Part of a small language model's weights: 19 layers, MLP 448 SwiGLU.
Each number is 128 + 32 x the weight over its row's rms, rounded and kept within 0 to 255. Layers, rows and columns count from 0. Numbers have three digits each. The size before them is the row's rms in percent of the matrix's.

# layer 12 attention key, 160x160, rms 0.0826, rows 17-31, columns 80-159
097:111131105117161157195133117130110152185159120072190098111151171184141123090150138124142102083160109167133084083108006117139116160166146121042155113154087150115106165161138167143147109100094158150086147161092125116119104147166188170152110125
112:103076164168137108107121114112086204053088153142131077137134124072088140124143143139138165082120126110102191094143155077098116147178184109144161090132169104137114103090131194149178176103164098192111176163142159147121146137170164161087135091
086:134161084106187164154132147128093115132175136191152079109116096186091062128070097106179117123176112110119202137083111088138147077156127119134178088070129133102119150158112135098136136098132120085119137119169151176081147119142139129108152127
097:163120197095079055115068108118184130093125147090155139140149130092139147090136154154118128192160189095129107159136124128154150159156078093167125181175120135090144176135065210135098144123133125177167110093180115100166140128142152110184084144
107:150080087188092116108154167134084155135119089120109161090091071159174084164112116175171116122071163126116112110142170046116174044097167144166140134102132105094105082095174113085141109124128109151109123132101113151085189170068100129104127169
102:150137096121140143085103140108065134120171135177112106109124147118103066103125123064151123121199102166129178114076098118108113143191142139065184128130195135126181174155119083138122093113106062132117154157145160175119104108174088135109131097
102:133109140100147184140120123122145119198098140073129160133122113097169090072172118133144113106167126153119099102086009155114093142136144134140100104117141162102133187125162117146119182107117138167112112114107148068149148090207129122129124117
095:135129134077135158093097133102128126054143182164123121125080139119046150137126113079114137114118141097129228183130128108137124170136139143118107054089117109149165116128074116123077173079143098070168163103114143147097133118129095138065155101
093:091163087165159172141159191166143157164101078107168123072138111203175121151136117135113108064107102162129079099154102104136134080171117114105163167147100146102120133120143144128152084125104140206091192171123106173079132093139185137138111091
107:129121143121130153170143093103081021191155119115141153112105154131131027123166125104133099151097091156134131152142162172173118076112126106111134115087134208114119123177132112111074088158097104066190160126140161112144138129056055157146142143
110:136114148139127104150123155146190172109085165105156054153110154124099235108119125143127121191146153117078115167109146166152116169151127162129099140129119110091090102106090072130143137127137145088108121147103118125162146144123188115151053118
114:180097170181062108143169106091142128085123185141147169180121107110167147161128087147098148165099175086120097128168151147093178157044163122174110132121142083139129063119140116129110133148165135088132064144078089132159131144093082096099160157
090:099085113168161140110150070158123150105113136148174072074101133132164166170094127094172088118178084155079161098078101151168131106168176138138089165072167084104144181115163044144161147131179105119133095138057137125079166144157091123087126134
097:113116132081134169107131139165192132137138118079111110161116157114129152128128155206119115168149134084118125118141083163133110231065081111154075115160097150104145133125082148139101148078171130080143112128082085069164148087171096115155082157
099:156154148067131110161103158095115103099126124138084168178130149108092126074166142114107193112151132096181151150165096116077133208095110137074129090126131152176168098198143133120072146131106079135168138202085115146174095117100116172153143118
# layer 12 attention query, 160x160, rms 0.0823, rows 18-31, columns 80-159
094:097175120113190113089194115145085154126157126136141117129103117149105120190094119103133154058153107103120166125139111083160096195168157069186143142157150072133158082089136100174223151162168144164091133191104169094117127145230166150121200145
105:123147081141146154146104131119135076141191136112139189057131099175104082147148132130185082166160071108134149143093098120169097115170137124093097085117159183073155157162188126114128101180132085106163146085165146130104151112079143131138056128
100:084083158166085114108111104073143079096084158107128117146079109120211153106110178131105081139094168179149116164145141110091119103080162155156149187155104119114145177118086121122081063110150151096156114086208157081128096076120133102162066111
111:131135111129121070129120160068148131133140098108143181101135045197122123182126095100126141096089100120174094125133141114140167131039126136177144118150131169147144088142189111089142100200121169122085136109090144125125163105036126098112149175
105:118183126114158124146113135139114100107099096167127124130186185100102126107168130080172137104222106131069184149130120109123104185149118117093160148084163112107184100099133126175142135169102037152091095146092150151134135119172156182171130112
109:137092105177179116106099078095140070185157185134143129085121138099112125078138129110166151157151166108143134147071141185178109129124162098119091185131179160102100174088109096137111163091156116155095150089097163046083111097112171159151144160
091:172173056115157149113129143166106071140145145157071130085103098117109135188179126122144130090173079124106153162127120090169107115152130130120092119088174141175121130153169137161171122116188101120113156167090100162140192122113096168100086136
108:111142139133165174164118184065169151119160142049226105107158123191137154141088109113131123125141169078111139128117093118171128122148150107113155135208133096088142065161090145125128111142119163105092183101169148119139103132182175132144147133
105:140123128117069110122094114081097085146156139150131199027096198120153100125188120092109119143117125181144098149094129124137107087096086143054089127132109146177141140180174098092034109122126113140198143102122140121172121085065050155144112112
117:158100184120152162133101125168148181098124115129097142204106089114115170124117103131161089125115151075160130096168147140156103114153138141180115106109143166100096112086072095168153239117160191078184066157134132117130139207148095161092144078
118:173105136093114103146188134168109155151104109104126139121173068115122117111151129144061123153063101129133057134209156140068175110081102155177131119145127135136149128112120137099130116116114204121141072168093057164130138117085107118096152162
093:100099100093204189128080098139085132118119131181156115132110148135050168116189098129143096089145126135168159096158143111175076115135175143109174102045163162077149147088132101105159119170142083078117118112115179182103156127088123127093126135
095:160094098178156160128109069125131102136149182139071146178078119110106147079122159146145132172098167113135195191165107187132141166141157142154090132128145152119096152066100133122153123043192150107145102122118090102117124117077116134107100131
107:145155130123097101175111176188162138072145135136071130147158100068175168122088147118149182175175148153126125128132131109108143198114121133128102143130106082169138169151131143160169143109172110146101143167060047101160153129091154157168113151
# layer 12 attention value, 160x160, rms 0.0702, rows 0-25, columns 80-159
085:085093126127142116124108084139042074126099126151117161090157134130082169123114131084130146162061183150062109160132172083150098118127095147131152127141094119118180153153121162097166155114122094061127167099090170209071116117109146122129173107
089:132116112124111093097106113132192172119180149189142200131130132139128143144113178185124117201105093077084118105154138115199163167060094108165083189159137125189159131140130162163109094180128154113134146138082144050117156140114125106177143168
091:085137162150130062149118120135126119056144158137117159131153102109169107114163123137132214154153165111130129165168108156132128162086161161112100129097161137210088118161131111154113141111085097184123104145092103118134114118080174191080157136
091:107080144186115180157136116125180107094102178084130146181085121176097180151092133162124185129136187121109173112105073100171176189090180109161085162185108101122081106082116134160138131162127160099149123140147144111119177130151127115097126156
098:118171204117087188120164118175166147133132090087165144190124222135113101133143136129109188105184094103085073117129157115133146131117110106096126153137137120051066150139166099160149139128108128132143154117151145132191099135143122160132138154
097:133100091155132117152156103077156124162080144137155080194129130141064160117129120129127168128124113146119155121121107170122209104136166116115113132079137107137088070107104157115099183092129151067131094187080090125102126186142125168111150101
103:093091096152070126115185042097040145136118082139189154076160119131141130138111139094116076122092108172156126084118163177098136092140123111130133108163108114113152158177121127153140117123131149111164076091090121124148133112184163079155160107
094:114140165157125092144195188072120160100141136176134078134156111090083103108184178156131098136143104164115139081175139189134117155086161112115153055147118157139141100135186106185135104143138165114135074084159130098161122161093149150130145137
094:135109147158176158113094122081109173169188131159120092144125178103093116162139158100121122161173164119101155142110116111109156146120089123082125112096160129122130080136088188138161126056154119111133161108158183078095104079223147153105107107
102:175096152106108138115073119131053160082166107127167161127160145141074138126179118093132143237112182133090136182154099057139135114185074115130106141066141172114156128147136144128068119102102077071110202106087103179129155063135168146124127161
095:165152103076137092182102139137171165175175186102125129137130121110143118130172164127134174120188179136057074129138113122065166125073116135092154105085143126137066135115125139151186186122148084182101181140151157101129140080110138155129110116
090:093143171162112141145130137146113090112166128134128186110108130096183116123116142107115112106151082105156129133162086144164098159098115180118098124198115165176148121139145103147099103138148114158129097105124074138158197172081127186090095188
110:107090160167177150131161085155107180134134121163158158104119101173127127155161114112168176136123144119075083136076132095142147134149119127156110135122106149098152165129128157200166110147181203132083110119136079175089161131149150213133105169
095:127168143080157102138164171115113111184118083115087110103130104161181123101220111068147072102102149177156161168171088112110059110153155164145096067132104178153141155167185116150146118134159103138133081055159101155179106136038100126078138125
101:115137081085146144124118166162184134154117125060131158123132131120096130152065109173139149078060122101156125135115126121158151127092065141152124174100114139181069156096148125127187134138142164037118090141144198065123155189110084138120164110
089:117104085074176132145047092131102129066216149131164164124158147115092154137163134118115109175139184189084127148138112132169103141136128083135125169073151176151093102131137177154119216165147107107098177133105105136122206096123149181159134168
088:181143159088191143142149138185142115094078105087073149083121156108147130098152080144189105157175145113121123174128150127125095146166101131126125107092130175125143135124099128108100139113114101118169185085207164114100077113106108182054104144
090:131108146113080115150157116130181158128120122109118134115123063122133114092090130113097146156117130069172172163182146151068147102137107128136138077156089132193165126174064127109154101112135154075117143136122115123138111131089121109106165132
099:202113156164084100114160184140127120163073163110077101204094143108115102130134119130073154204127111065157132114141186178103185125100137142102131100153102084065130112090076147072079086129117130141145096121134108145113101089170139119153129182
096:102124160125103143171105168082106169129103168102078163183121203142140106115129132117099184071143074087184123179173152112110170141153123138116170154052131108154108157112126117087082147131071145132174144147110123088175208192138118146137105132
095:169163113095170165106082152152135111163143098138161145081109078137192098091129109139109067158151219132170159200133095089145085104142140084178097135156114137083139138083095138073106086154129091121121124045168134135130060097111152087089115135
092:164088145129155087103131175144085159102164146124055091090127096142128123141165151123152077160124081073098107074148182127154146159132121170063151087185128119155178095117073158080101060083095077172143151118155118150142148107131146145145154165
097:164134103142108075103085157155147148119169140181128136124143100130135130145091100192162093186134123075185136108117102214140121119081109117196128167075131137106116096128140119133068187153149160174115076159113146040140060108163138093173104125
093:086116149180109122172158077089118203107130079124184092182106165110069132123143162102103170056125107150082159108105146121084129126151192154092169198070125072145101115155129128114131164145133138162146152135114116159165096138152130130108131103
100:147113098149100073085082050099170107138164191148169108151108100165074119156167127076138145118158152163063135175109059177115106160165122130155143094147150159124093103090113167156125163130042116160086188114123149090171149079157186152116110155
090:134137095109187056135143133187214096199084119110102125104114150112170073097200139139156065115156108126136109145118178152087105102137109158140098105186109176126071182152090070119086075148154113112122171035127144091115103129174136134097120137
# layer 12 attention output (transposed), 160x160, rms 0.0492, rows 0-25, columns 80-159
081:138107077135094224177100167127168171151135150128113104149110138130118087116163128161134111134138064158193139116118103138121167106099157176132069113143130126158108096162130121175105130117106174145092092144144070159173145155132109087103030163
093:182158108126129109129175144129116129211099121113113102143102142160097065101130146078133074110168149129112167142125152129150127142133199186110115096110132130103134119077136082142151124123160110115194059108098084118122116136131130189175169117
093:113113107109175151088126144110158113205141134131115108114061080194111058139123134107072119050160074126110088146131124105118116105159139130151135130158079142036152061075173093145104157089141148103139141112124130153147136153148132138180151078
093:155172152093120123125120165121089113136144085124153102139106133143177031053181126126129109135175094136098092135116152177111102127186072167098145115106145112128197110107139136121084151104102125166155094120075120102137037084139138133162148114
094:131110136123153010077097125129117133112118133111136126078143078128192169154136106187180134151091146086136132118179154174160117146168153127213146124118061116136114136129124144116102105148150118142123087195118127098092101097114126138134160109
097:105200119097134151107148178194085123145125135140108161068162103170087105088124139104114094124132127171163108137114108082148114121103078128150139184174118139105189153180117057065093149122134115113131116078142152142138094098112156139182126098
100:155187141135096188122060170146149133075104122164113102152150118117092146161102156178170180161099149153136148151106095134138133102040114100094089138098144095137091175141099141118134148122133119118093133039172171107147124100121153170117075147
094:128165128120169143086143168126130141103098145112118147072117092169125164157101119141144081072119146108108132182092114085102139125116096056159151192132117095103119132136121163100135120074114062137111152095144149147135138164126088164202099069
094:111133118147081129135141102126091106065108117090121158106164121130126156189113134145155146088051136151180149087158137125108123081095127176160140153152064104123129177138080110088120130121109151118174103130128099115081132138093136085152151153
102:122149091139114132143148134182133135132131146151094093179105081161120080143091070166121144090168054130143141102131104155129155120071177177148125090167122087152125103141104132096165138072131169169113069185121132147106137190103104123134126147
097:083083121181175130130140155132116157128122146147106133100142124121111166147077078135062123104089095124197154120185141113145148152139195166159166098189105151125154150096151086120119103146118183066130122190127110109085130152104160111120184106
085:167105126109136137083149123096149131130161095108181156159061106168185091161138126149152172108149175103060125131106113124115076148186134079131118128107147115094101106050136178144173125100140115121158177111084147127108090118152119120138169108
108:159141105100078088133149162135179086178096129118057103125058105127120051116166122118110101095154080094165097129146155129098156114089136173168084090140107112187158093103149118117118124114107119119122132189091090116164102141116071129145130101
093:094064140150150187116137108117122135072160141101101147152149130094128154156116160136121153096144147111094094096071118115062145144109109076097172183150192144098149121123137148168146084099102092112105177165172150153112181118176107111110118119
100:143111114142122110127126154155159136189142123146125137133136171130110118078215201104065063148172105144109129141126155086148154158167182165092094120144116131089171140143155097151130138185110125163218143146145063169126084095157170131155096122
091:121154104153108096164197173146153161213084151147105084129108077189134111121116127119090102125088103091167113117183126117129161145112157181123144116173077104121166081109123112145170107112107180132121086176079096125114113174092107096180178123
091:096059121133112098103096062095105058113218125142109126154156127111145139182130132136107178088145127115156108087169130096085135143175134187143168127133120130118085155141144124196154117162143182140100150218088091154153178151146142082151141139
088:154120106107158194116076148112078104108187124146157131135101137105134121113138147187106165097195108180099161131067079115159119127166134094086105108093187120112109147112152134122113163137120120140148150078126177157131113103161176164108069113
101:088148128128166145123138077122054134069134132139140101122131164143095168111104062131160114122167122127109155124078113132145120119155079109151150091096137141192120132180128124119062169111119109151106123146173189103112130134133164154067178101
090:100114117097184095064155103186141123154154121147208166105084091144162154094141097151123074136126177167076124106103099163162079165148132144135106137180077148088144109111148099124117108070159137115137145124137151162085082066114159156137152123
095:116098179145088147142136108088113156085162130125071053180177154099105169129123159171147206115110128127081144048151156150097119141138115160048140119082161102168102112141136155163149173156099120142109123144116145113096173114150116127069096205
090:138123096153166183163102088095096118073126102144200160172099127084113118199066050136154174112197139118164179164113095105110101136149130111152121076083163130066106101106106128149155150097139139172133163114110158115136177149130121116083127117
096:093149134166126087139178111095130139131078160147054082124149203129113160106122156061069084138131142181063169145122155130165142129108139106027135114110098090174136177135113165093174095152142109118147126103187102125116140159109112148142159138
087:124122148079133131080074134137166079130115170139131145036108082144164112130104128150140124200103109170182082160139113168145124097080072074191114115178130124138146143141148112111106148112136123146145077101172179089106129110089110134145112101
096:102173179121121176146129163128079157086066101098130108109186125121119124114110108154091126168118144144150146109157228148099153120062158171130171166141117089096186156080129128107103165117202164114124092137107149111100116123098094123173163095
088:099061169132077156097119107128136134070163126182160162112127165122141195132099149180153192127091195107143107093130131119153115154181164139128142141110155105154097111101118163162177172207148107084130121161103059157169162089124096101153157163